Weights of a small transformer language model: 2 heads of 128 (1 for keys and values), biases.
Each number is 128 + 32 x the weight over its row's rms, rounded and kept within 0 to 255. Layers, rows and columns count from 0. Numbers have three digits each. The size before them is the row's rms in percent of the matrix's.

# layer 4 MLP up, 704x256, rms 0.186, rows 537-703, columns 128-191
102:100120094124170072135143116122136105121127070077079133145128136128072113142119129143150135105181138122118208100148137101163149165158083147154164124069101103152103138128128121122119194100121111
093:128144142137177132159182151208171114112116129076092136102149203167110142180139124089113157129175135146144147160081151166082091075173150164060140134127123129169138131106111112048151145121108172
103:110072098176109165145109157124104135118174138059160109141102106127125158119094126138015170139049148137134105154077156150125096120100123173107094089112117122185145126115150204136098094113142140
109:115124107122122157092119203107152104092127140104132153162126139092113111068115120133085076180140136164142126111126072159110108163133127125090096073092165114150129075132117148126130100105116086
102:113189096118183092094059149087101158125103115138110157121082125076119110168127143130138130186155144060150129150144183086061157131107072079082121178141152165152123103137086171150140211064117102
092:116147122110085096096163111105164121146095135105111070168060169164132133145156143155086147128177111100120146149176152132119139135181172059156135070155116186088164120109161172177159113124079125
103:129207100162133106166102107200127052152127115123096124124150135114171197175115056144116115112109124139149140083104091183163103154117093129120062116167118169142128179121087172127120160117136107
097:100130130069126100118134159121103083134126098189092138162139127105196130189120154127131098109150108132146113093105156110096082130109077139112168122096163133141154169130064110147111151138182093
101:101083080126169047146119120140168159136119168120131070156118178091117132185116144141129130119155155083163110118142144112109135163165083130136085131122169183133150087102105127130164102164100065
097:142156137111180121064158155123084161185188127147140108122137124174120058085122089091149088119166093214110154084131201119094094164118143102130152135149091180131152083090143154095136125094157172
102:079113160148149072113162143112071119119090159096088166158152165154185100159047092106113111121140118070131179116100160134114105126147126163191118152143106130196124084092181148151124055056149104
099:109135130138097199144165163110092090164209072067146170165163092121163120158140105105141060146148183093128152079103160109117101077105155151105094140165160144158097138116076162139131177062116218
103:182170123100090124134093122174165156173108156101097099106109140115106144173118137175147121121168147140152130159144104109165130125148167139168083163130134054111110126120111153077180074150140160
107:106171129129121095134143066085057141120155206157211121069077119140149124163118132092194159177146114118112082103113115095080115142141093132125133105127115206131145172114175075112185143183087082
107:133133155122104124106167124148206121128166154150108130148167192137078144128105172179139179173172122146147123099133135183140183154067132104166108160106160149093148106142124219115133165175171124
103:133069130102108110138125151125127145097107170175118102151176141142124145157108136132139107143129164162112141158127125128147128108135066068124172109145123134198098166140152131145086177138076116
097:153176096120142169126130143142104177126168169123126168095134138182165101116132205148131155124118055100163192101118145140100195080081150178110079129070139073124129144135108132147110132101101163
098:122096117152109152131081194131123121156117120122139092092124086117108140136155081148135159044059195146155120146176101070169140149145065155126137061089116139144168161156120137133113141118140173
093:097163131123143119116114080135178139151122080128182143097163131095126152178130108163087133107072119064162187114071124155144150058109130144175140169124120177145130056136185140157068136163161127
103:126103145138176162095165132140165134141158077132143156135172150144083114125167163075098077145106136139131141104117115131169108135109095086092155122154071119165105107175129143119124144161140112
096:152112124196063173162104147155111133147085116126156114159117132127107109088138161062172126108160142129120142173140166132113093140107159129135090161108120148125116097145141131106190095098095102
102:086122106145105085187182104117103174115090105151101134122131132175167141109112140091104211160111166142082155160093126146149173120145194130133158126130074139191085192183139135173177120141143130
117:129134124194176115110154144109126138082092118066142085152104095130097146120149093120109118154147074091175138073133134083120175115083131123137128189145108143134113113102151132139117123110081152
101:075164165131128093109111168100173103171126091100183130191128077141142106111093090134075145112150080117109078117146149162138076088029177144126171141092116072105158110097127155102146140091186169
108:129077149175104189175093148186154132153071138125072087127191128109114128076080140198153088096078149117063128130120116139183140150177141132097121102073140155125206112152078133121151163096125148
098:082104088138117194130159181096093162126120128142131072082141099117121139117056075154148150114166167128124165106130157139137042075097197139140192036112086133110168094102134173150143101113119103
098:171082146117169110157105100144154092123164122190158097132091160193151179153123135133081145121135125175137148143142126169151137105186111125068166158128158168128116160153118169124118152122139109
100:105152094152135115080150065155110151162151121167153155175143150180129126096095129117147144102089143134054161126163142177133129124119118114144182147141170146135207122120107144153175180144127082
096:134123146184165131099140117141092156122097156118064158111144092115220113141082100115114164094084100167144166054133198136161130170156101159140196100117145118167140122130117103084102167195141160
092:154078167050172132138175156113145102185078119170113140125146164101168190135131144114109117173083105109174104100112103170143048175070139082119124132130137143114052181106143095103120130101126091
104:165237162133170123154160153129156173124092125130183118124139162102118143112132111097115191133140151200133084095129117186171106126056136148127106074099144134117102138161146111198137121169123115
096:172123131122108113050099164135157163128098121115118179067119105141106113142108129124177148145054115159073148172137108120105122132098093091139123108117122114163090136147121105157146162108108118
097:085168128124136134133155111155128101093180145136128135096084136138130098129093084140098078155123107183099141141101155114084128162121121139187163162100074094119158096160095123132124138130140104
105:071116160155076215159112136132090162137101084075093091129221182114135151106148132141080174143111174163130142117129113122107137098205164150138164137125113143070127097137155154119126107137176108
099:144093197145171039114121214155160150165110138129147194113150123137127111096156086118058148135122144140188091157126116172099135162088121154140100164161137134134138090150107112124142143122123120
098:140095127096128192193137105122108170127099124130128112120084170071086110141163174137198106140140104121164168156116087139132096172146087094136080129149164122109113147097114132130111117118164109
094:080153195149134104145144137138140149135150153067099176108088146099142091154097131176085125060126077151147136142073127111161150107160104127134147134169117186115164156141043134152128114089083153
097:122142176151116134107140156092089140101168104150124129153051098122125125175112196140150132089153216102101117155152099152157166160158112090096127051131096091155122119125203122136164082144151145
092:114117179137175172108128145047082167212051189121155114140104150107104159093100136112127140148044070115209120134061150119161118143166099140146123148091156098069106159179151125109098107105124150
101:151110147147117119154139155139158138145190152084117119102105107175041111137082180124157186077151123124100114198133065106123112125154166117141111105216133188135075133174176126197139133100136088
088:100155147124163123145143099088129149125154113071151156106112111152140150094102130157127134157141139093098121096138124096185110168117088074127127134094119065138102171161163158130143130106081179
091:142165169114179151153149130124147069131125117063088141102140165110050133080148126146102136116153115122090081177153073079127116131125103127151152107108120087093164125120082099050154148131165117
103:122133123139121174179128131119144108144165134177109118146178121114085197088151113128108186131084120149101087155092138076108146121131155104136171144129089130171138073172076138109148079078133125
098:115166076173112199102094103087120112169161158140095150153142145109131114026136159148080162092143159117129135161103138122090114147069163134088149120115095151148138082166183126143042095120095143
105:149081110093121130123157096078163166113201112162096102089138122161124156122102163100100188143112086102176109109120106106038088099144150137138185123132118076128083117114129138124174152115086124
100:205087168231100122154187108144091160147128175155151116151151117120138112192156153093133120080094113129094174148136120106150142130108108103137190137106126218122124121169104076106113196109121110
096:081123095085154125145089135061132134161127120134126139129089144104096184131084118134152153105072158054119150129166093095156127081088090078196164154170145129161099193143097098126120087097092163
106:091090100148147146148082066151112144107171096148118171094098190102105095158132071131102099072073093178150158098172131089090092070153100097058094143166070135159130138187124125183114170129189121
103:139147167156125143112142156096137106124176082138105099081125104138122072135140153161118055128156164129104127116091139098077132173131099119135130100173107120131135144101114167065117127147142082
111:107125137098135117115110154125114112144185109106055139176113118161148097143084141212130131075087112144097173124130098048144121137120135121138143136104134162090174140146084137180219181093107144
093:106143150147175146122154092146114118122061125111193183184120125166145147104080150141148107116108134145148093169085080186133147088102151193094103148085142143124123159113128142107093110218089096
103:152139111164124144169088146132129104152107174042089126228136180150122136141117179141110132109129141072103142185096099177166124148120120149171125087117153134136129108123109144150136112088092126
099:107131149118123159168148102143120105119139096140122047126153108132072155112076092154077119106163110161132143066169146174183164138133144125114146097104155191129133143129137099155082153098173101
104:158198149122126157123201140126174118143125066178114129088155152131102087064138064105111152128134138110140118139157071142180109142177103106139116072152080139148052108140132123107106145178146104
104:107210099202141081141125152129195139125130165073107106141092073105128123164150125110146197144081150116082160176156170193115111141161139182123111132198160131127111097139060118154100120103117099
096:093163136082114110093074102111100173068094153140160125110111143163175102150122075141159126188121086133101121172097116127189095111092121177146136142095076132117110114155097142171132186162116043
094:118122178092100100115111169109111117088094096124146165142165139074136114105144084065169179077115106100149128166156111112169108135154077147087118138120150173074114084131158124140133132130123077
105:132125179174102124201103111151086168115184105131098150074159126065068093134175109079110087134058129164116120126172125124129177169106125125106135062139144135144059122069114086189138131152163089
127:073087165166183159085128075134081126088085141155158083080179097126116134083102152077169129111055130130110123155104157106077184168098160121121097105107085126180121069145181124081165122125118056
102:092120138198125116130118128123115143157157123174114150123144122178166136120110168114159119180102117120152155085159120106143181129158146081143154161188109098205110180137188135125197080153168153
107:181154156118161135107122133114079056143160125086115194130133147133161103111120167064111177192135099136213088047129129081141134146119123114079138233152123132114146147123111134132105160174092123
103:114146102086099174078137129124166089129180179122123108176149175120109148130149136144088088143205142190153105122152134101164115136162068115100132173097158195124184140067126123123116129107134140
101:106077147156118106092132093082123139134079144112191182064172083136134159086164099049099138106172135134125148181130111192178120160143134151221135154114095116129097104120115137175112148167144119
099:111119160145153156140110093141083161078115192101143118134095088092075119217158105142124100171119077130160109141169142150124111175168135112042180143166156137095105177096149100091118145135116126
097:118111172137155075117127124145177129141178097102180099125039121122058183124131106141181184058075124115137127125093127123161133112104106116051136112163095155164095146120109191114206072123114119
103:129087097150135118120169135115144148179129129097128127149127128078123100139116129117156142128101099201127134141103137142095145122155079080100135140142137118132053078180104193209104139137147143
099:135185083129125142164143133110113132127104068160096105091137092072137116078070074081111078169196087130098130121162174114107112129168126128101131119148097152135171127125104104161100100117107126
097:131133095121140075091115087149134105120084125092150157066141182120142132153108139143211152099168129060126144085123124087131115165105085136130071052117094114143166111140130183119147109176142057
097:195125131079128139153094132073137179100116123126164192125101180123087063135150191129169124148125122153161115069154150153110168130111129170131117150136156061107144090084074137196148114129114116
099:165137163126165108110090129133111164079140084159130136122146138059187136096109154151181119132180134135146108192139194180102090145126142098115123081180127119122129099116149153120111123187106114
103:117148080110077138115140142215116113161118066208168140098153184077128113100167121085167127128114163149056186158121139176165133109158111108112149178092119156126200142072101122126103204127108109
102:156090154189123135150115110121144099130131104102095112082188099117200133083149104101147165108125097078129092129086121156087184093129161077091109146138147119122110114136155097135141114127095110
105:125119133201127133177148136124185114160061117070172152115174083121119099108152127106166137141143150148134180148129126165162066116098192182083128118134077099110110130117142076129073120147176092
100:145103209181165153086099137094090072071107211148056132102126114108134141136173108108087160154124127130197136159145165126144107159095134099099139098085132148076094083190164162081173103145146111
099:153109165094071123140118067130153156148123138141096178175124136182115130138180073213096154139102110145139097091109099113124161081140114125100145137133132139130181143109178109147115178104160077
100:130078104115084103122114087067054147123119117215101144118120133146151146061090147184116117086134133097116090148138042113095120153088175152105110126152143153153151153112049189166146112159121128
100:083154109104116145107135155135131110209084136152139113152179096098093115113085130142100065168128137124129133138133169151128060167079097160107117132151144092137126131099203093091091139108149068
108:104177109063154184135123141112061108112161106135190146151133158106104107057143145211118143130174096139115113178073102113134102201133085114151160181174136118133110118138131129178120110163153150
098:173099132136167095100213119083096134139186132103094112099082111125101077130109103117164131181094133147139086079134143107105167188135078141150129115154188104114126122134101112133149114109092196
101:133115105051120096117171105144192116126127112143127134120161105116113092148165179127143133128170151179153118089137115149158119099136150143094141153121120147086114108172069132152118143133149151
097:101059149152145122082133104108164121082199094082176144142171091146184072149135135117101117146151173121175136100134138099155147147137138138144044151133113097102092102109083190163090131141168157
097:069101127116113204119161085145103084126165101106113135113126104132115178085141166178156095140169067143108171150130154235071112098115145160078169118183107117158223081120162059151121154077152149
109:195148124148115120105169110152143141124098102110152104098116201128105109142130074145149088151125098116123142098122154171180116117163118128123114157146120150190138148134063125115107125144109112
107:124122144156140138131160160127180118177140129160117149139129104080128120167084131066171186115090112190135169095147112153123178118140118150094129100189152183131110120115117089166131149130059122
098:183052126176162102108141150145140129134092140077158148098115164123178108167147103174167121128126110136103128093152139119119135151115170068166097144132152081175130115117176091130102122106119130
095:118122102139144079119143132130135149152175125048116163110147133099121150108144099146083121181128108169149207171139181116147136133139159091128208168172072159171157128136086144149138131109159122
109:129134151158167187102139082139125105151114123210150135059081147140103139117142111107105159144069102152194089067145158166145152123138192139021109155135154164072124155100136173159184113105119056
100:122152128107169173156080139152118149117090161128116189089129188193188212222098134125130127150156088145112147086141112117135098069146080132150116175187129098183170111119085130082117131151122147
100:120073145117140135110129098124113163140170106085136132181082114187191129070165098128116110119172156149152082162135136147171172155093100080085135179156127135130100080144069132164133123114087137
102:099113133150118138107152123135089121081128139094138142176143138145141114129134140084185135112202096157145195135107141134116136099171126141111131108154043182154148077161176139161165145110164105
101:204094095160128146119128128188139144150103165074170113191150119156148117106113116129129133116152130056145176071147123115086148139083125097191094098142143067164124110141119195082159112150126099
098:116119174096106192136089166114111137129122126173157076144081156134151109111136152128121090198129142095121086146159088119131162095120145101118115141139124167070105145095079196150084153162130139
091:118110099117141110070171122149135124168167122096047098080172058143094088099121134096090128116150110168161133118124112128134156149123157139120123155141133151110147134135119127067113144082118124
108:157095095136149139140149112153117162111143103148181147048187177108137161069089161158105097122129103130131128115078080127126187132119097145118150076112082104079139118151198109126152082130108086
099:145121100118162154102166132125129145134115176160190095070105138112132111127112179085113180122125164090148100091056156084130132158121131112101120122172154113115170136173104097139088088114122149
103:174141119118174062144130180198166172155142165126108094088105128106184147076154124103101157165161146148087123178123079166107135114088155135142100166108105138134095199091176145140146125157091137
101:106081189157178119065105098167149133080114168157110152122150099114129104082165054152123098144134066184155135172126182138171162099084082164168169140171128136102124094121091110114135137120141136
103:135083150114138165086164227099161143118125132097158100118117138172142148174146151095087078146176138133223121130092081159145094180123086124138170142134106163073131076155114111103158112148134157
096:139120099111097143127117106077141125141094096116148150103118120107142138128130114103073158136128096142137093152104139169163102141110121123127126089128206103185112121042117118124188120113135182
102:118183076115118151034114171125110179096163151139174115153219127174182131079132181083159151143086114149187125159139176122091158145178136108133130116177106103141170130129115131161197190148123133
110:127162153060132158089138164092064122096126109108135129124124144137168095133123156111122153087085117098101188149150139161095107115096183148073121188222124130099144154157148148118075109125096123
095:169135108103087108151118094158085168184088145125065126132146186168108108114199135115138119116190112119132096191144116203097091119152112156098119174127029131172131096126160157056088195132108096
096:114120204157164143151139159110126220108123122187154105153051077125127074140120113070125126116124109076143086158162152042125073123138129121132116112113105152188158112102130128092157148129137157
098:141121143125090129142108148117155110168128194119138175179154078170095071104092146139078114136171155162161127117102134093152148093214099147132148101170168107114140137177131132118133136128116158
100:103140126038130146126159156124099094143167154177138176159134098156214153101158150192131139124148105083152106140182149115164179151130097125139179101129117099087114091165169194100134158102119104
101:198147151093107139129105115134233146092075127134111104148167082143144114099082109117071127085128151126104118076189096117101146162062151171171143115102150131107086135081151154154102115187109158
098:124139151112117141085132172141128134115140123104142184132140151180108168133109152085137152124102144106147136157037149090096156140117080203076091118133146176099100156102175104082145197173191089
100:138098154118148054162080141103178098125186123153094150167096123167134133094114180093121104164136109108117108094137120143121098118128068131185121141141152089141144165148169115184131141145127169
088:142140164103125154156133114116156137162140049134179115127167127116142111167119099052082183214151126170133126135171118146107144145095175121134095121076219187125166082108151142104116148160163035
098:132112135117142170132111101163161166090109112159087120173085118136082122090131057026074091181085106071085097118119115142099108122135112147129101136114180120115195101104130111071117117174139091
096:112061117110143196167116111095132083082142139097155199106163140149156037074172124117117069149186145120127091078142152167093110082119134196120160106145129071072106145113180144144120086121108137
097:129164134137160184160134150151062112248134112175113168121144147161171083149132126156129083160126122122146129112183090088092164077122122154112156135094099125145060085128121139028090112176162157
107:116090060143143072163129140106122066092119152109145130149120102136190132149163167120193173098165099142144149114143157185157161146138126109159129147116148129107099123157136175167154101062200077
102:108118139161114121106124167091164105113106080133104123121147177203107101110127149090115175148165100133096136170221079181124145190139091142109136110200133141135131081146178100101183115086162079
097:095125075078180184150142137127093098183117131153117062166097138102106072115088124142088145106096094143149117128114138123193190134172089117111075158150147142115135137126089115116102089152116070
119:184160111115104190146190149161137093123122070148150167103141139128113154166094118153177131127078136145134125086117163116112134131099070125127151116154058146130109170127128093123118075149108135
104:096118091140180159154133105114106087080124137124155124139138139117166069094165122090117118056110075102097107185103095102101113149128168162160134158090147141101101157105142092116195181117133094
095:090125138113116114170133142197106091209119195094138143159078170089129130095137121140130106139111190087137197188147136105117083176147125103089089175107167105154175122128139131125087135142101122
097:076118124143115133163122129161138192148091101092125100134137051122097141130156121106162132139134095117091139098131146152122150114157159137071152076116120086140149101178145146141055136098095165
103:135095099090143108089116098140103077047126146130150124138143153159178093118126120175129159137142187160132194153000125132105211159171086142148143114124134022142113124184162108158126141133104168
095:175133184125227061157117066128107123161193073108216102116090098119130152185190151133117169065149147131069119164122108186129109110098142142168104106105140130184142104106169142133108196086126150
102:137174125101143127145111117112094166112163102152152070099152169081140081110089047142142126166170095155143108105156150130142127105138122143106106168168113093096211113175133156108163174156121142
105:132150100132132105148143107137146087180145163134150123137140094125110116108050139045161140117092144162178209106132119139110111128153123106124175118085089175159092118146122134146126185121118200
106:141139105123120157065106197157088106128150155125131142084110133108135094077103118077113147088141134161152162093159111099154139119135109124189146110118143102182135145185151160118120122117127114
092:104139081163127115158035102134155123152120173152159134203138176091153133082162139096108151079103122126146198156121140135096145125100186134161152099172092076122112158149109165105148086124144124
100:168029074141083116079166098132185152135088131106126130140078151132110115077158105114099120121123146045070122085158125109154169156155121106100134063180146071093190227144135098169115158158145102
094:078212102173143175089158081110112045090146127094074117104138116106098130201161146158153057080133122077115163167137162129093151166100117143167056157125143193202124076092142126136115104174147070
112:131097090091139151090143124080078071130170133163120108085089105106090091148151148164104145127144089120106185122162129159154119102150176088111160122160127077171165089102148122128181110129104121
103:080073149134111106136143127138130104108091180146100170130130118110055123165113123179156163142114145137094104139110128090105112172146152076046131135089086201107103147121102161145137083152112141
101:104070122111115106074101160134040181101088133126077118082144200123132139090091191108096173107123138121147130193158104150139087110132095174150130139113076150124099077113161107113097120172118132
102:133143182164155142094120172122148216099115075139081138179125088108134107133079044116170121080137115114119117115146172121151119069100152133155105144110174096103118112149159162166157117140194116
109:196189121107185114150134141094075120107099121118105169155071129156098129148116139153093143152119112107128119097129064199114105156215175091117139107153097142139148140150105159082165133139128164
096:113177108058118138159123110165037174093119135128085141144064130112117148173169114134119146145142160098121122117095093163091138124071186105202113128161123105087155159119179102132103120128128119
097:116152107113112140122067125112188159123107129134098119149143174147102054166140138120100153103113068099197128157165148086135084084174152084158094202208102115164143089100135098142145090105198040
095:129115132085124124130115090162118111164195154129135141094118043109108172140153133172087163128116080138164149111163107105082095132145068099100181155134112143125103080137140136159127144161071135
105:153139184201151155187158089144078198086130084104127138134161166137155128109185122086165126154129125119134121148117170102108164119151100102110154138125160068107117095137113083121076193147080131
105:136169116154091142141138130079090180147079177120120120084156151127147141108147117095100087113143157071137169120196105180093130185085142105116101118169116140114109118167101089133139113108118107
101:112112126100091178106131097167166166107116127079124141158123107116148108145091144142185153153168168087154141105171149111124122078163129122170126149174123154148139154114095131095171146071171165
099:087163095142155100099148119099118089154166164115120124093103135120120177140099163127113121138133125130117139151143108132149157161131120161046131143117221132157114149159137067155091194157151087
100:151185160092104117155169139097158108099186117150108106166117143148119168120166167166111145138084128088079114146123183103075193111103145148061153109125132137139066151125131143083106144067135067
105:097110125135083102078156106163133075107143135194183073151137115165150156104131124132121133148107146176094134112113210102195141197120049109118157167122117092131088211050100107113127121156108128
100:180120131122129220200132132123134157117172135122123168187149162183114106105097121120147057123166143146100098145130082101153052122145128191147110107121098145121146121112130171131107090166118132
106:178083109123134142134147126119152146111137089047129162187160181098157146187134054115106160131179086127133091070129167099179174077130132075113099136068116084090133195156088119173158141118127114
108:127094162126191123129086151082174112110143166142080121175122058114127127124139183095060058107169118106108171148161101187141164088150140163112228192104146128161106170107160101127098118141161139
098:132184131182174091115122121132167082146129185101108119090080185080114148165127095154108130144123149131113128123093166121140087093136179167173093162128133148164107166074095105182151136141154098
093:089077111119119144099112112116098147051149110086114064122116168105125091233186114108105121124135087118080075104162170135159158146143133127135122118171156122147129136114132176125130139114147146
099:053135147072089154122082163089172094086161114084165160107098182091089122067134160146149106145111180105057149118150077137119071094118142080115157123078121131156074095117100091168157157145087127
097:117145115117108130135137143148161182084254077166106113144167159141153100098109129138155098203087100110179133157090104132083183131111058135139087096148124115089121095084117121153134139150127107
100:151105078163125157138117093115110136101171161162135186104094147116147183154129108086161133044082164086112187113162120087161115132077136110083074149098139109144170129110151173083115126154165055
099:134093159144098134133112124094159095158189062106100103115039103131183033105149133137120086122104137077137107155105129168136155143099139112176106153079111146149062137164127136134151112133084108
095:133120125174087138129116100161135107086127178193167101106183140121123127133171194150127168128108127091130159174152076133098134123135129097105119158135163125084107162132105165113110104136083146
095:122092089116087158131080091122198123147148157101166123186139133155172103133144094173081120127098132086144153062173144096153088104096176106133079163134152126141124114217142116160181188113108142
101:152146156112114096108117148068114135111098098197119112152113091115142160067136090097173194143127176145104109166179078115163135079127130184103138137103159101108153084129150157116175127135074116
100:041049100132036083085127172109122129143147175094166130089073155075136134094203123138128099179149133163194094153129117103154128142140115113130198111194099143142093108114050053155139126142153130
095:102153126134165198140173154139128151037179144139148104177126153093068076191155165087154092140152117097135157087175127144128104108130145110112163136186068126163117098086127111145092127148159060
108:095132160104107118125170166109119076095159167150118136136104194097153157150086077118126099134153128156130179147159162123152154090084134172100110094120115107196110075102111177105097158095143094
101:178106135134120039154146104152087088115133149138167071156104056114137125125124166160115095095178127149159099096136088128079152121161119103099104072129137135144137099156139131147143117064128094
096:137159108141160149174108117100104130196155110153166108053136090199107131138181101134170112125119092187161150197092134121075120149136134124140116113086073091126087127147174196105120115107106091
102:154112165159143107143056094146111143086176076121180131115160113087075160062152148140153098132114125133122147110152154166114143164163096091145090109103163187096131113160132169161080158089177141
102:147130108176113121131180120167151161128119088138094119075125106123062103133130159109147125130133093157178118171097134109138121171129099132124121093162069195118125137149119127074134132078199103
099:122123165099158190119160208154084125086093123135101128125202149121137164146128174113153131143105126104141137188117159161167078159124102055085175112122128129139113194137117108161145086137182173
094:205108174124079123141135118156157056101086187144123111134132129176127148114104147146101187145147146141131184131104147126134100123129154155140114071179059090107102113129125182179040072117134193
099:095134116162163126125110138106173090150220169111146128081192136099113116122130109144094054112148152051121142084141144223138122115139140117116137109185143081085113122130135093182131064110188102
096:166108141101087176190164088147143182102150179057164130109166139169085114136117137091095139160102062146162164199124065185152135129107121123092158058105084118169184112157123126101155120081116158
103:109120179150133088192110127076086108161137159081158132137132107132149111105159148138123151108134112107127142088164160166195149139123126141128198096171080140174093075151142135090170127088105189
096:095103103123182087157089157140104101123143190041135150206126115084137125089098090139123215138176165153215147088142042124116131113068144118096105182134164126150087107158109111163135144118108128
093:123115123163137154096125142101102125142122133096126085037158148103149091147202141126156086112118094130113139165138152083143144135161088129138153154076148088129070127173137072110114102069162117